From a checkpoint of a small transformer trained on Wikipedia: attention and MLP in parallel, 15268 steps.
Each number is 500 + 40 x the weight over its row's rms, rounded and kept within 0 to 999. Layers, rows and columns count from 0. Numbers have three digits each. The size before them is the row's rms in percent of the matrix's.

# up: layer 9 MLP up, 640x160, rms 0.257, rows 147-296, columns 120-159
# down: layer 9 MLP down (transposed), 640x160, rms 0.275, rows 147-296, columns 120-159
up147 102:556469466510515445474547452517527573577526474475424536466437479473447457539510518513494511479500547510502495560502541497
down147 108:486487437404439484559444587498481477470528474467482524495451437455505448462549534500529477530474531476501496465524552535
up148 104:499548503495475557460514508528469534486465466504543508487516504541562505408453508520500606469562495450460493415485476469
down148 101:557520460386523499507509506542504481469464461511485534480450444546526540475505519524510577397446515474513536528525527497
up149 100:459559496464562573525477522480531537486465542499483528478473467433487536524418495536484568528496503414461445493496526547
down149 094:497492461470561473559472457536403466479568489541510541468506523507553487443468509434553500642453497497519513446446522542
up150 097:488506488490557500485472443426482503503495527455544441472462459516478564509474561534511461527475598518506447451502487588
down150 103:528474459548522525526478509485500549496449532471508498423483465515496538447567568546513448543448537556539499520513472418
up151 104:488546483545528527471542470459499501461510515516429541483502532545435528489470538555411562470501466530490538524540495524
down151 112:536464568483450517532469474529367506537420483532511559461450520484492517515575478571453511621495519475469565520467488557
up152 098:471522485536509478493535529513524486626537554535471498479512567560468540504487451445525469501470514502513631491494535577
down152 094:483491471511462465499460466600509482486496496488442486424496609429451455560553425524490484562499510519502461401497445520
up153 095:548518483495531528558487458437479529492485484433536481483545505606505464504455525557517491516555471482500462525543472547
down153 095:485536464374517481479449493491342526524531429411507451440526461573489403524536493493569506633475497484535525469566483529
up154 088:517513479519494534497527429584488505534557517493534530433504488446512550447500489554399430476488533431430504524557417498
down154 088:489463554510500487521475525481327478518495460508463521482434476529502490464583559538427526588523468535435528471541500496
up155 101:482543490523508523526524507459470579518465404484492533496511597519534467518397510513455490475511501461462502437469475534
down155 093:445466530520453493484514499534534534514513453489530473485472474531477513408465534479495494532476498476559518485491534485
up156 111:437519458515505543496530446507540493533556442515443477518523535439470500505442551496537539473553486505459550503502391540
down156 101:420514482518404500465537465463447524561465488503475511535511459499480534513442515509512431419478524501466527505476568493
up157 103:565477489491487512516534486489495438483414495508453444519489496545541487536454488519490486553536482487532476500547560457
down157 107:562531456486507523447490529551477537438480543533474501450415517526485481484548471473527470510465479528496479494461510481
up158 106:472490546496469494535462515546472528495451432542473545505449511546494539520409478510486530466552430480440526478513536499
down158 109:534510471511491458470487562542559507424584546515552426480498554511533518497509454492538483449439471550558532524468542458
up159 112:511543437534551461497636489501511457472528470554474557469534560507479470464494487466436497455544438520422517502524529520
down159 133:484547426456506444436500542483538467507518537435524536537543505430440499515522496476489516494498465586495509491496512462
up160 100:527486481511564488502477507460545547523507529520474511558486588492537549464530551485432444473498541517476495545555526482
down160 095:526537539445540500478528486498581505583527457498465461452553535495549489530514497443416503383513507552586562562570463471
up161 104:494585499530513458522536445476463555556530486535542482434484492485502450515431511501500439485543484454510556519483511533
down161 106:514533474543495530484508471533566533530488544524518505407516450496431517517491534495536466493470492483479492431416474546
up162 109:551475510600539513559542499437516537504513492480518481501460493465516561406494520409467465516520426541488591540447506522
down162 105:525468476445535496431626532463443458522530479461484520494486543507561424461512544539501548517443452536524526402530507510
up163 093:546493512502494505500512552606376461491487490482491496489475556462512501475511521531455605509576500495484460487462465574
down163 090:487494508545611452497505484423404547541536508476460538483527505602473520503523502568454450561466528390449514443465524466
up164 102:551450486542493529502471480497490525551557490496517529425456514416517465465431525489503483468527554442486531479505510528
down164 110:486497455540506498478496515492374494509488450515499453430468476522463503477515531538509497649509517533522527456489493508
up165 087:594553498492526567548513499502523525526501479461402568505468481497546531502489539493481445461507533525491546629504487510
down165 085:559499526505480514513557487503314522504547584463485496491502505491527491435562540507474478615540437538482537492513479531
up166 101:549525530482481547541510504458560446487511548522441513494578483469460529549492548485551501494508508485489492588514434680
down166 101:545415547481426528486490466512541552525504607550470515512527511477435492473524482516501545509511462576532529521551451582
up167 087:515498466472589524456528445482534579511423505535590552500518510498513433466496514498488545500545471463483576468568406529
down167 083:482431526514456535507493517483469456533492462469482484504556483544409511562547497512501511530535542469515427506506552544
up168 104:453528458505498514543585520551473499508447502441521557487460573542488481498487513448463558492511495497489481477510577495
down168 089:492461526514528535489502472520550571532515424465517447537512536486522492486525507453506519564428488495555446510473529490
up169 098:507500510486494593505437521497491491582538529526522445500519487515514559597502523508469505493532485494428507503470499552
down169 107:484543540510498475502466538496587480513487565479532469583559496488451546581503503592506448497447531564497458492472537463
up170 097:456497450489533469484462553514423498496553494559512509490425469502478538472469563514466566452494477423442478519496570441
down170 090:452496430470516430474562496515438439492525433506517539526498475450507543540519423495461509488500530507491493456469578416
up171 092:531469524503494490520556510529572415493482461510490542461574504452513521530475461524394550507530402560508567520504474537
down171 089:468509490518564497576467522516379489510489554482536558453474490504511513500569490491483517587502439512557494480518474545
up172 099:503498514554488528499508521551517522502578543560483494495550476437456569501479490504450457444511481506482503504511545534
down172 098:507496447512524497501481468535541487457505452549536501483458489450484481474501503492507488495428588541468410474446555422
up173 106:550525489584579481553459466514466493522454437389484534479483489571558479485435497532488530544556479460485489521458514555
down173 104:510500397500524431507503496526390506504544546462542518517485480506524468542559494494515462582455505487476517426472529511
up174 093:478494510501529544519595479507530471563420576517521572461451509516470523472420508477433437456484530530499528515516527416
down174 092:563499503516524472474550510484477446611546486505442552439492565454531442490541433536530456639456489486540493413539496495
up175 096:500522501481496457478444507482474489476405533530466468481449508466630444474472492507532502504513556509453501476557482553
down175 093:495464480448531442558499417518420408439500478553491564519469526485465485509539458464545468487407489549476564473503528510
up176 105:485499486509539582531470530448449498511470485394586446480447529598449496443492518433483444503497503513504532466547571514
down176 107:539512426483575446536566512499509535531500542456441514488508556489550538492511472492456555393425543509437479470448439529
up177 103:489527476546542515525441394509483546516536442566455508461455505531526457518476497452421508488526514478477482469501500489
down177 105:485477482428531529492463427563519505485504521524528498487577515455513491441461438458478499506470577500507494514579511552
up178 102:472505521452536488571464538430477493557511477494480464483480550599521518577399559514524541479471496507464529508447580482
down178 104:482497492472447481526471515481467488468486503468449438500512580553507534600488492554538487477556570520496473452417548460
up179 091:481440505541499458594490476465431479505482474557416527443515546577519474535462440528478522511566480528510568499476466492
down179 085:469516492560518502515431517557359456493549547450518552498452554514535530530589514510526521609510482450536446497478522489
up180 094:528516450505521491531475456439514485534484442448472559515451467475514511565488564485479482464513472478473602506516560533
down180 089:494468545505553529503423486536571511554511483520457494489561448504559462429508491612450572521502520443469495520500504485
up181 103:484497503532539463512453474463558522476511475468549466475540544497507573556491516515499497448504548506479518508540491508
down181 105:503465510511427455531551489439616420554489459515505578439505481490431569532540466534488526454453558534505512498559534415
up182 108:554472513501568596564528541497448503470439473413508518506498502543499547459494567430487480455551498430496484544522524481
down182 103:594524505503586413477482480511457532454530501499498492478504528462493500496552514559507510568450459498510551527483432511
up183 095:495554475525498621433517533498486511509535484482497522507505549497525456464459508508478497479569494441454491482513562531
down183 085:519506476489538537562512458544412484506453490469489477452511548543498490559463475436505525512477481495556460518530443490
up184 105:444535554510504544557411547492456521535414488516567539500494566565512470445453478538480452480537505492479457410480562507
down184 107:466521511453547538509475453447519524554502404590531507540538490536494462508495515537482477491461518523545502392512554510
up185 109:494520502560505499518487471486484520529476552507494513479534528553465489533480581549504420468542488431513512487463564454
down185 104:536455514537524532476413507538556564485548519495454512497489523529426464543514545477484452493491522467440558490483503459
up186 101:499480454544500502525514512447429483555501446529439447471481487521464515458395463550568501547534455523485526561515499527
down186 101:530481487484456414516549449508511500544431572498524515522493505530514489416516417457540491490565509491414464550506482460
up187 104:463538476565565536471498510471501503540436496429473479435500602534455501592513516468400468488489581525476506489530559481
down187 093:431448462514474473405498510461405523544536472481463576519451501505519492488523440460580526519362521561489563498457535486
up188 095:531553523525509593534528525471471478541520468487580499480475470491512493456467444444513498478495500452480534518531459566
down188 114:495443485494489509506456533509377506464486546465516492469526512510506504468635517495508457694445512466497534487498480509
up189 096:532529511610475464557488490406447498463518523427484467484429548551491467474513528457496478497528503479440524531576521531
down189 091:416454500528429506504512516505476430514482502514478470511520482472516519407596519459532545589460537547483523477543464481
up190 083:488541450585531467515519525478533468558524500448524515508559502466473447374476502466469510517490493568508521542494527477
down190 086:540520501462564485463481467541420499546549562509483547462442474451442448448523491548475498650492522497471446473469518509
up191 103:419522492538529509485515488482508504480425427445482531559455504521545524442494580493452483515512532472494525397465515580
down191 097:471401454513477534519482501468541525455456439495535464514508526461490525476510404555552488556512424497492409479513458539
up192 109:499529558459589528487454507552485488525475474473494459521494585571506469421411585512499501427521444476464521493483538524
down192 112:489420536481472482493450572529473465401481497468474518605540500563509536468462486464444485478478459450517476516504455532
up193 097:538568527504555494460500534367437482516483469474501578442513539475559499531476504477398499480563524425474410516531514525
down193 081:466488558505566505500500474474455476525412521478492511522485528503577495509450530494420514569512447488559480527542501511
up194 105:455496478556573472518465461548530525484560482415469500533514525604488424415492507461435490518539507453458588580546453521
down194 102:479486516480467507514505546515341568524498506480484532444450505535462506489535477488457465586538500513497503467489484484
up195 099:486572452495494532526500404511483580539473495493473498437481508550503486495472541487522478485517495502535545463487540484
down195 094:523492487442507566500513459505467565521517488471499492533538465542562498516540432469538472579457498536470532443518517486
up196 090:451511451472541594459554523501486526490517550464411613463470539498477496515427540458481458500494493527476580549509473503
down196 092:453455498446585536478527542444529563533558470531468490480549537468495484554567448486532500602478499507448431454496492495
up197 095:451514532567595526537555508538555488506531550484409456496533568555507464551462500522507513471550502446455456469483480558
down197 092:607505456488445516497544540506395506502559487496498505489445478474486467515476517536557558503471523484500505470520543542
up198 098:461514456448501523487556530515457537534585524498487488464528525517539511504481529432471499538556510496470486504530477549
down198 100:517515461476507502492541483482446432496515465573496503492490541508497488511552513536458520523502500443539538496473427445
up199 100:460610530514528458532504538504504561524484492517529479447493551514524456389434555490562547500493543469439528538529575522
down199 094:492502433495468544497510535471453458450490521513554531533515505499505455495438528450543470456427555486500458480517532493
up200 101:515526437558552574510537539511419507502465468524503501565448553547544560486431497449470529463546459438487540499431436562
down200 095:542469548488481497567531513603452495503519436531501536513511553486458487537555398453434499512464466493583503489505512475
up201 105:496483507471573527510503444485502526511506493588572483519502511479490571548445550458526486501565497466517549476549456471
down201 109:496496481483459437473456536565394426489566504490478496524491490468492481445500487576554489328503497503477478513553486506
up202 095:525480469490469450524599458563504490475506418512550534515441490491464515529501499507502520455507512505461555476509499580
down202 093:522422493462499460414551472488564512470519454527549469498450499508559471526493520524458495601458561522503517425566524492
up203 095:542527487488526544517597488490538470509537504427471515477485549426504554534508518487458466496510518472459443525511542526
down203 094:579498514494471511538470544429462504490490486492547484440512531471550501468552530500488465493432555470505485436427493499
up204 094:491520480587515556550521489509490503520488588568516479492507493545432501471461543526462481474501440554464583608537525541
down204 087:487510493522490627581531523541422541453541518492517499588523515583488493508450483529486508591460435490474528565483522485
up205 092:507507477617593534453460519462558543568435523506537553511443492573462515546507572529426532479499511536480522473473456583
down205 084:481461520607466470480523511453513427521503460488518478470532519511464496510500465526465460568542532489450546523502519476
up206 099:535494501513501530538571463484520523487542452468525559556491571542548446558455589532488524453572515407460533466507495525
down206 092:476515435476487513560503526550441512403529556566570536513523541527445507502503516464482540581495465481470547508503488555
up207 091:478507491470501555543518419480520555547498486530514530466525570513503427458463465564505481489488474530492495559546598551
down207 084:563538549591489483530439534486470428440476566505503468547481449458486532485576443512547497510554497497516501524554500473
up208 100:433539448578562555535513425502487509502433531479558491479412555525486480449485574465490435468473452544474482484505518549
down208 097:487489458493518543563449441498576484475544546471541507460492537571463538430515500576456506465382577526466482484533522519
up209 091:472589455557505523499544488507532454528511521540450527430426494470591533459519493521461424470529537518494548422417530508
down209 088:504564516451512594483482546544414463480540570546448488558479480523513499538560494474461487525472540460584449487505435491
up210 099:494484488538519522529451478451493470549474432532454519446529485516514434525430559506450441487519588492472490483563489411
down210 099:511519529498575515456478448530440504520484425523515494546579445531516521418458527425480498548515522522521535496512531515
up211 096:459493469556557514535478444553533504556547500509451587436544490470534492529513533457443507395550476552479569498460471477
down211 112:540516505523553476518481539443364474420516483497467528492441513472525513469600497561510494664512515519481482453513470498
up212 094:445513522561521525597519553465540433494527474557434528505515534472506513514472528465437493447468550501537551519548495537
down212 098:541517500533569489538546473515487526534508558490537472480536428488474537520485487458538497532502522500521491481480489522
up213 099:518488493552526578514529529513447482567526529423508554508477466506498525517542456457461492499500488491490595509452581525
down213 101:545477575525559523531523496477464507480488501547511474563503492455506456507586512579450502598467547517496504508534495532
up214 103:542457465516533421514492466475539466544474430494394519497473563446472522482510480489449494530515515539491503533483601481
down214 100:475514436478443474463499488602469544474476492449453563508512566423549477439450514467568525458526454535518480463454498411
up215 107:480492433540605465554484501464587448479474494577529464461528544520444458445503563478506493430528530490494514451477531473
down215 104:492472473550499390452470481404538511480557493521450526500498526555449475543502512532522517526468437481551526487442415481
up216 099:459469483574475500528457467494520528532524465504499501466427443521507549473510473478519421508525541459471519476444494486
down216 103:521442480456483550561449486487377499506539467524487488443548488503515511484557533503599476613458485511424473513480455483
up217 100:470589518500528519534567477522465453601482548502466473464496467530545494477473510434482531565513499470470462464515507488
down217 100:473477549542477562542523477534507467465458415417521476452517468481484487528572476537485471545479450549493451495511545487
up218 094:529582374564512517471542480480477456508458498406486543436504514535514506525480558482471483509508495522564529515532446479
down218 090:561394486511520518480484502522444477489554488503421524476527507506500479469512454424541490555385561479513566483504507516
up219 096:407467446507470559537549500489438491488459561545515476478457517498511491514486487453482571444486488494427521452541463494
down219 099:549404533523459456493488479464424507438543500478505460501503519498458504540533541558470549555509546538447486541419513488
up220 098:506513450468478459491563476490502448484604561455529444477503540464542496449497533431527493534490498507487527400530425533
down220 093:495505540487521510486454516419502522474475511465472474571485520519493495485565559536518479353472467435482588467499513503
up221 113:541483483567554498547477491493559535501536552548454524474477561487546466481497529431384509511490523499434534544452542506
down221 106:486441533546516543503430515465448570480461520533513551514481480481484511527585517523436523557515546468506478559548486505
up222 094:497467493575535522519509513487450496518509549444573462484484470479540505465511502395526531560529524508469520491518550450
down222 107:507472433584536513491480485586530488460492502489457480452512497534404511481556515502482505449480487475507460499439504477
up223 106:447481468551501535504482545466510474542514468514504535439507504467532489441478527497513470495491511525475476496504495542
down223 108:511541375514510536483537493525621525488541521495467509443485490463503462504536546464476516578389477502515455449486501486
up224 095:495528487485547494538497457546537491599519477580463552475462490453478575477510509485477485512523560434507498519589499553
down224 108:531498493499396554446480522404587484466439495455523481494542478551533437441444525491509515416519422554490525440411507492
up225 111:571533505499508603536528514471548555476437435432456466451454508481484528524511531414453451527501535540491493537530462461
down225 109:441446434520523536441531506525428493456551483565435529529502523464521466529547470426506419570411489483512446509503502476
up226 103:498478442485585555529455517545518484511542519519481512457545499463514511501507500490411501474529560494497556541430409455
down226 106:551518449569520529509482499596567512445454519471463528513573571536528560411482478457540516454476463560491563448498527495
up227 110:427489436511533466530504539469528494575543508582419451521521499479516546510447515504534478483523516443519485468502486605
down227 118:536393528511472527555491544544512546481566532553445453530582531449494394418430503504473483497578505456396466522586526550
up228 095:462487456480539477553538548531461475530474512543545536478549574462469511505563532497434553524538530544492507542548454452
down228 106:566477463484512448469530496489333440462509532502478539467490486475501493489524471507505463708479568474508492449463523529
up229 094:481559510470465541459536484483539479505507505511481513518520496499492485422479468437435457492482475462461406583463437551
down229 094:505508489497477481515579484489655437518502462506553518488508558497524533497506455531426503576424499494492465472449521526
up230 096:492500470576560537529565509445558470487474521452453544478469458500522501523547593503476500477501453457473523538538401538
down230 097:485500504461479481493468498478405521482480472480476441483457448491485551487529539467470512626486522465533485477501502541
up231 111:528536550459492490518504541422460496517493430522435499521459531556492546511474496514487588481545529405453493470459447567
down231 118:549490620472524501535523474538562505548582439488412494520486486508511467487519569594493519572511538524493517494507564479
up232 101:494553440537527504548497423495498551524440511525499542485535532557425454486511601477457508480508539503488534482448514532
down232 095:573459465457550462503542438583483530608537438511537508532504495530466496470472464435527476478462553524480501510491546541
up233 083:529496442509469519539473506487501470559554551449497483464480533562471534416487500532475504549516446476485477454513525523
down233 080:485481499514487530487457549494427488484538465462486484462461515496483465454474491520486494637517468567453472556610391499
up234 102:513541410541510463526457480510491531520500483471539529480501475520472520465479552466512447447553487486417497515484527541
down234 136:519520482481508488501487538501401517520472520503467481524491476504496505471484496504520453567550538477463514514450536522
up235 108:432565467500480523484520456528465580541501536529398463450450538484437500547477501555457518485520499493492558489516457535
down235 105:430479520465510486443552528521448518546451532520494520441520486477503533515431471503559520408466451536519536559516552509
up236 110:441514508576510554471607487470494530559529513524371516488480428505504481483523532513422512465513513502461566526480472486
down236 108:434502508473576444513467495530430454509485522499503481527443456549512476509548489565493473616485509529452473513469472512
up237 100:550539464487493563490489523531525490505496467489561520479510469538542487546537553474513518466503488577474539447504550560
down237 105:579480501526482491450473499532535460505505504552471532510537482498557504512519464539487516437498524502460510530499493572
up238 110:542500522484588542539459501522479503554479549537550523497508494521503582509499484512514518442505515528448511505517487563
down238 109:470481554451533488540505533509605570476508482531486508582478615544484446473464475519538550485424505465498438627460553547
up239 105:544554440584602478472578530518482474494418456541489552474451493583497503448420500447481485445487508487457456496511516551
down239 094:494507518520468484498509575464394459530475512523479567542478471543546492531542498462461459573447575487550471470506457519
up240 103:528484482564530570533548470448527522526507504419441469517471514577390508598487529484510449464551501457474535491472489554
down240 104:503420499485467550460507556471530486485555547460465499589555502571408484522512477517496528455491490490428489546539493489
up241 103:514471407572590525543498442462458555500446489485519456500518474473590426446503518471483498485500498442462533523590499507
down241 100:549476559472453512481478476498538493510506472514578549537481509481549491493511509494579582565462561423553444477565462507
up242 109:525502503532482538468515456528463493515536516520493450463461562466536547503461527471433566450517526498493493517515462504
down242 110:432487498506484579449581559468486567478490563483567524453545497541474532500446473455549459465470504531493465533507502449
up243 109:542515544495587548504518524461524526526489417538487544477486471531497474458476502535505554482537522483472514451527484544
down243 101:571441576519548495441535432488485546562527494540483512469483500549485545519559483547534482510535458446524449424541544476
up244 114:496540527500606431523443414455461509489467516529452501482489540498520498542469580401495558487497544503478437530548518510
down244 123:463518478517492408448447514536489465442562530476447519540536501522475495449473535454534497526477497550458506564426522522
up245 101:542478481537491488563524498518540525593498539488453501436416515533470567463419551558496534494624478482477573495511395451
down245 095:506532426436456521503486478592474427493518561492519523619545566493507498430518479485475535586460433463424514479551462502
up246 109:564488462526507468536547537458469481520492490519458503527431533473526488469475502502451532462540447425528525446501538515
down246 119:492501434473474379504554505474417536523474576498448536455484520524488475517465480492448472500505504427409399485491554517
up247 098:509512519540463450448521520426500506544496504489438511490502496566531497497489521585538519493526520485398487494485473547
down247 093:496484446520506512485428549494512498534540467533510509456477551522439527460524544442456517474460505479527525474500462465
up248 120:576546408462462521515529452499505498474547506449433440463445520511500540452448519467550519476505480509423505538518537518
down248 128:514519482472457451504532573492483479477455512563543516499510490454530565448461489438512468446500465517543457497454488566
up249 102:479557521541571545463466480476479547481539498433432496498469601538458553499450505408503491458498463485477490554551506569
down249 097:498473505482503496475480407537503484519551462482431484470512498500404530483474570451467463444517479483467546414443418592
up250 094:641509510563473444448513531469466483503471499510505463493479448535508529428532498479423459482545417463484563556520469527
down250 090:531490485548508482532520476492418479471578495506494519480458529416515515498615467445487474541445495498486488408509501411
up251 088:537507416533521538519541507487522505530401413433500443437489516462501424491520558508510573511519485535507499467524484434
down251 083:571487508453477452487469507449486488467488453509483480489510451415533501513555452504494426544404493494513509521472514479
up252 098:484529483538596435529491539493527484539452513486472483523505535484542473416438557502481589520478464474458470435532541468
down252 095:511492507523509502550548527448516480506483483488523532532495482521457561488532444490441596531493458470484471507533490497
up253 108:584500495532542450471554452483523471502519571506457510424445544517493483517472492438511484448545451486442493500554510555
down253 106:497438494467523459492543492581525453521458464505492482436567547481479514541434523448533416442465488430438467493507482509
up254 096:502474461516497530535491495445485511529447522506533605484496461481497475476503472443479515505521520365488502446611538466
down254 095:530470469545513521472502495561526527510426505538491489518534512505476532532604531502438432582466512535494504453508545438
up255 106:560562485518546448487494537473573489494524478508466501433493583480562471587459550516486510507511502479430489438573447516
down255 099:549482482500424481518522497484501455489473479535535456492557543528489455476556558546446566518509499539510520411534495535
up256 096:538509470566520549482485542457489504510471435522503551501454427513502451455425518542440537473481496428444476454603444552
down256 102:531546497553460487535516557496469524536581543516417524527468547472532460398443511482520573512447469559520509553492519541
up257 107:415500501568535504499487475516510477545479458486446496514447500458564503566495564457474443491567553481400501505472493528
down257 110:511545514497516433423538534558555465470509465464502424535459555534509499463461472534502548446515573469494447473504504507
up258 106:476518470518472485480524419505600534475492527457544488470452559513497565544433488526500580531510614434514562484500529480
down258 108:514508559470436409448485496526489465512553533477581502522441550484446446493546475470512501503461527459506532552517471425
up259 103:524514422449472535442500473465411509514412571497450535491460499518529528480442521458435552472537506513516508512485447496
down259 109:525540459497471494501509452521375466467595514517487444489490487520480502492435430549501453599456514502450445554478479463
up260 093:469575466469479458540478521482487501524472464467432549484564496512506529480498525410459464421505511531452607502496462529
down260 083:484550582544506488495523512452550481510523527494429494492530498414523520491454480448421481471511474469471483506491424482
up261 095:496592408556448531519449545527473524503493477486467486453530606494502508569494493462493475517586461527500467506492522508
down261 096:557539503534478579566497550527559514491561508523483488535521371506535523414408463539540511480517465574505529548503483544
up262 112:527480501528519474531520451560462459558540515501483510496532449519536497478488510520408544491510503508464462533540491487
down262 108:471482510498545514477489496490408538493492518559521504449567523550481504508540547506454515617504478540432435556477513483
up263 104:523550494461525475534547485450446507615490475516430487425514469528441471423467575466529517479491504455460517494451562526
down263 110:516550514498519501498474470497510507522463548480486515465477510532554547427491511546526547380441491547546451493482511547
up264 100:458517485554493487523515455534485475518440543533476517501455479570520467433491474434508469507537478453490477496548518508
down264 102:568471449494520443446487464488438482467529503529460469527465481444504528528520488586489474575416514462495505449498521486
up265 100:595468515456512479508456490466462603574521428474454531489410445547469533472466578467466582430483452477512561537489588505
down265 099:573527522469454488499527520454511514590549539499427526546490476527486481438500488499472483425515495527582428503425545514
up266 103:448500506479459488464489567510572470583436511499448540428416519435510473460423569519473527458546558497438536509456450463
down266 103:450480475486498462477521522569616464515477525510481524399475488500585454489411503539471503455549482512521460511492500468
up267 090:581494531552535498488500510496422579541476470509504554497517429504525516460477512415488510539465514516488501459537506547
down267 084:485478613469527453470541438489545527548516467539503492500522470526463552551527542576450532465495517533534569518517523563
up268 104:457519503572463519506537449508495472506451446501508507470474513494486496520465488576456519457569456437519444482450519464
down268 109:479453514478561457572459485523404513557528522436521513467454492527497496472577548542530533593509486497517530486505514543
up269 098:433532537474527497541600448498443519541479409527553542436436500457547587571511501446481487511574529496497478499494497475
down269 096:476462461496432485511520502545501465474431533477599475576514517540417494476473517577469487441487470489523431513429492490
up270 099:490558508554571588467483543509502528509508522534462434461546488514539514534510512477519507474496544487464548389527428542
down270 091:532461530445492538575477495530495441530529497595447512491497492471513486536497561486544533537403450537469515519483512463
up271 103:481525454563492491501503553485490499503520528515491539483479528518407466479468549522490461439596487417446458477476490553
down271 108:438443463548514459426516457519472572524454529495576532507502476564542541535448506532538527527480470553560528472511523473
up272 101:419511475505571465515490497418574505509436517531522476506510560527534516516511525501524467451501468509486470536501487535
down272 096:455472405416452458518477480472514495521479492544476446564529524502423551518531524502540495499507450498533544512450501551
up273 110:537507529529536546464472515503426437518533512436520519523476574583550474553526508460412497496574486435512470579517537535
down273 107:485453461475428518514479541483393497488498500510445547413485534503455467488501519418513444535505489544587547451552521556
up274 099:493503500536512486513521499574433527491406505488551526461488538499484472492454563525524511518449466498382469460537585448
down274 088:513502507490549495517535460488470542461459576520523493498546411406530525546543457527512502542403567462517495543449465446
up275 095:457451520565555528499474489484539527534460503509541537523448516539479403526486470466482521509465506462477557451571554401
down275 091:474487433538513494446492473562473509542504560470526524539498518465451505502482540479500500548477530558550474461453514463
up276 101:498590492506555528475522526487423517539544458541512493498510551541559510512434565438460506471614408443456459550466523612
down276 089:457557544476472517498473538560402464466508506459470485544537505506504552486420476517494508502552500466525455538477497506
up277 095:465486495493503604542503492548507492542465494517469553439480487406565561472453477543521522524546505458457489373528486537
down277 088:500510474468498489471462485495484499518528494538490484552540514510495409485433475564515528589511494459527496433444508508
up278 111:534497474488536531513582478478444455520534399449538546434498532533500583584432483470493571504548477392442496499535479520
down278 104:509516476482499483485527471542401513472450560467512493515470579554492516474506530430495560356497466478580494501443517456
up279 106:503538501511506524498505560466472528455468530438433515447529547474489475487498538556532472427540500400515526471458489546
down279 102:478541508494505533529493536474550494492503499440477513531468497422506543530544618602492529437436484496541539486386525498
up280 096:485517436538491562521509518469474550500523534494484457433436516478501476494528508442528535523499490440507519497597494504
down280 100:471458548459476434506548478473481463550511472535475498467529463452476489464589492524408444628486450500525465532487470532
up281 100:511543502495578493501466429476551471512432459418463499498459481551517477480445537541466521419474469483468486604519468555
down281 093:538535491487545563561554480503570493456456492455509503483496506457458547535546473535510534541436431501507488471484519520
up282 096:439515510528519532437477538486472496488440511532561569552461523499441474466481502544481508545485482479466486469566451568
down282 099:492471528521483465542417464503508510531477479465439427448552471525487450517499581462565500388549482456529480528525494509
up283 102:404595477502555536470570439505558516504495485456589477505454565559492516481422590447508483395482440575527487564470573521
down283 100:508457539431494507436571524497475499470515475516509419470430552491544525501536498518451464578416528567488440485523523462
up284 101:520527485478508542450490533530505448516479482508500490529484488619515519495491493527486506470536490523472539489560512468
down284 110:488451496482531504453426552512446503514492540525464479478465478524522467511568510490526448617491482489464481423515532516
up285 109:520503476440533479483553486418487467546481379468552561530442497565443482560435528545462469448524458444482560447484419533
down285 107:473492468501553448476456433501505472570472444500504488496436470465513538458497469543495452465480473511460458450415516388
up286 094:546462415501525492448505442486488534537483481430513548481498469600524471507417527479473494478495470501496591530528494508
down286 087:452479441469477530511500492559425463504474473476525496433432557512463441528588464531478517591486531510493440456515485495
up287 096:463541496502518490461539488513456508489520506505526460473440511469530505429417555427527541481493512506495546531506526440
down287 099:505512511571563457470466548587536539468497502497486523534511517490541441468540522502538536399524485493540565501553532474
up288 103:506424510508554569491570510472469481512489434525442492500468459550452551487514454525478445453510572503424538527497465557
down288 106:478506498488587546434563507496413528493501489475556519499458535545446517509533495532463451536452562479562470527529483546
up289 094:555494537504490604545543491481528513515454519459501575492552459600493520475449550492507476499520500464461466521534564565
down289 089:559548522541509502526519530517401435492447509473588466530546449532505531499574513482521483629485509565468543485524462515
up290 091:405521562532549453524480513502547499523468501565473554514499465436489495573491520480521488458522502482476564624517553545
down290 084:552560519451452484472555552487472538546485529512515498468526498518524493448481465465502466642474474549529566510545551462
up291 112:465541470543494480463480507509508479503521474488474422509490554486457550472474590526548496486579554508449518478544536583
down291 116:460483504410430479481568482477431502531520484504502524456455476554482513555426455516530489471484534526510502476519523495
up292 091:540541447517518553525520484472424506504467519560481543459483433546458529457499478528485511516508487411435462407416508530
down292 087:499511566523458504475488486485441489510479458513474438468492516526490597553488539543478551584399522552471521510472550440
up293 108:552552550522574547527526505426505521540467474526504472489499499458464474463439484473521554501537483558472498552523525462
down293 112:487540459463491537434542491508533501554500549476480467441513493406517467523448475466498545570432490476539560431476485469
up294 096:569597465507552416500496532538502513540566484486382504497433599544530519505496527444553500478502501477528542548541443564
down294 088:527421586454507529418458529476513544492492580498431564509544422497507521545466433534538551468485473546456505542485505510
up295 097:525498442562558461497494488467462535543385549515552545521483526483522501449481537449496485475479497490502543449571436535
down295 092:453450449515477528497522497519559478531508553521534502496536450443500465501458503526510537439506427524534476547519481514
up296 104:499565547539495502519487478423590497550453495487545547463524518507499521499490562533488491509530523419419515666499419477
down296 098:471483536507490491483455496474513458551491513417523485458516493499508552512492510504474500451499468509417446536464471524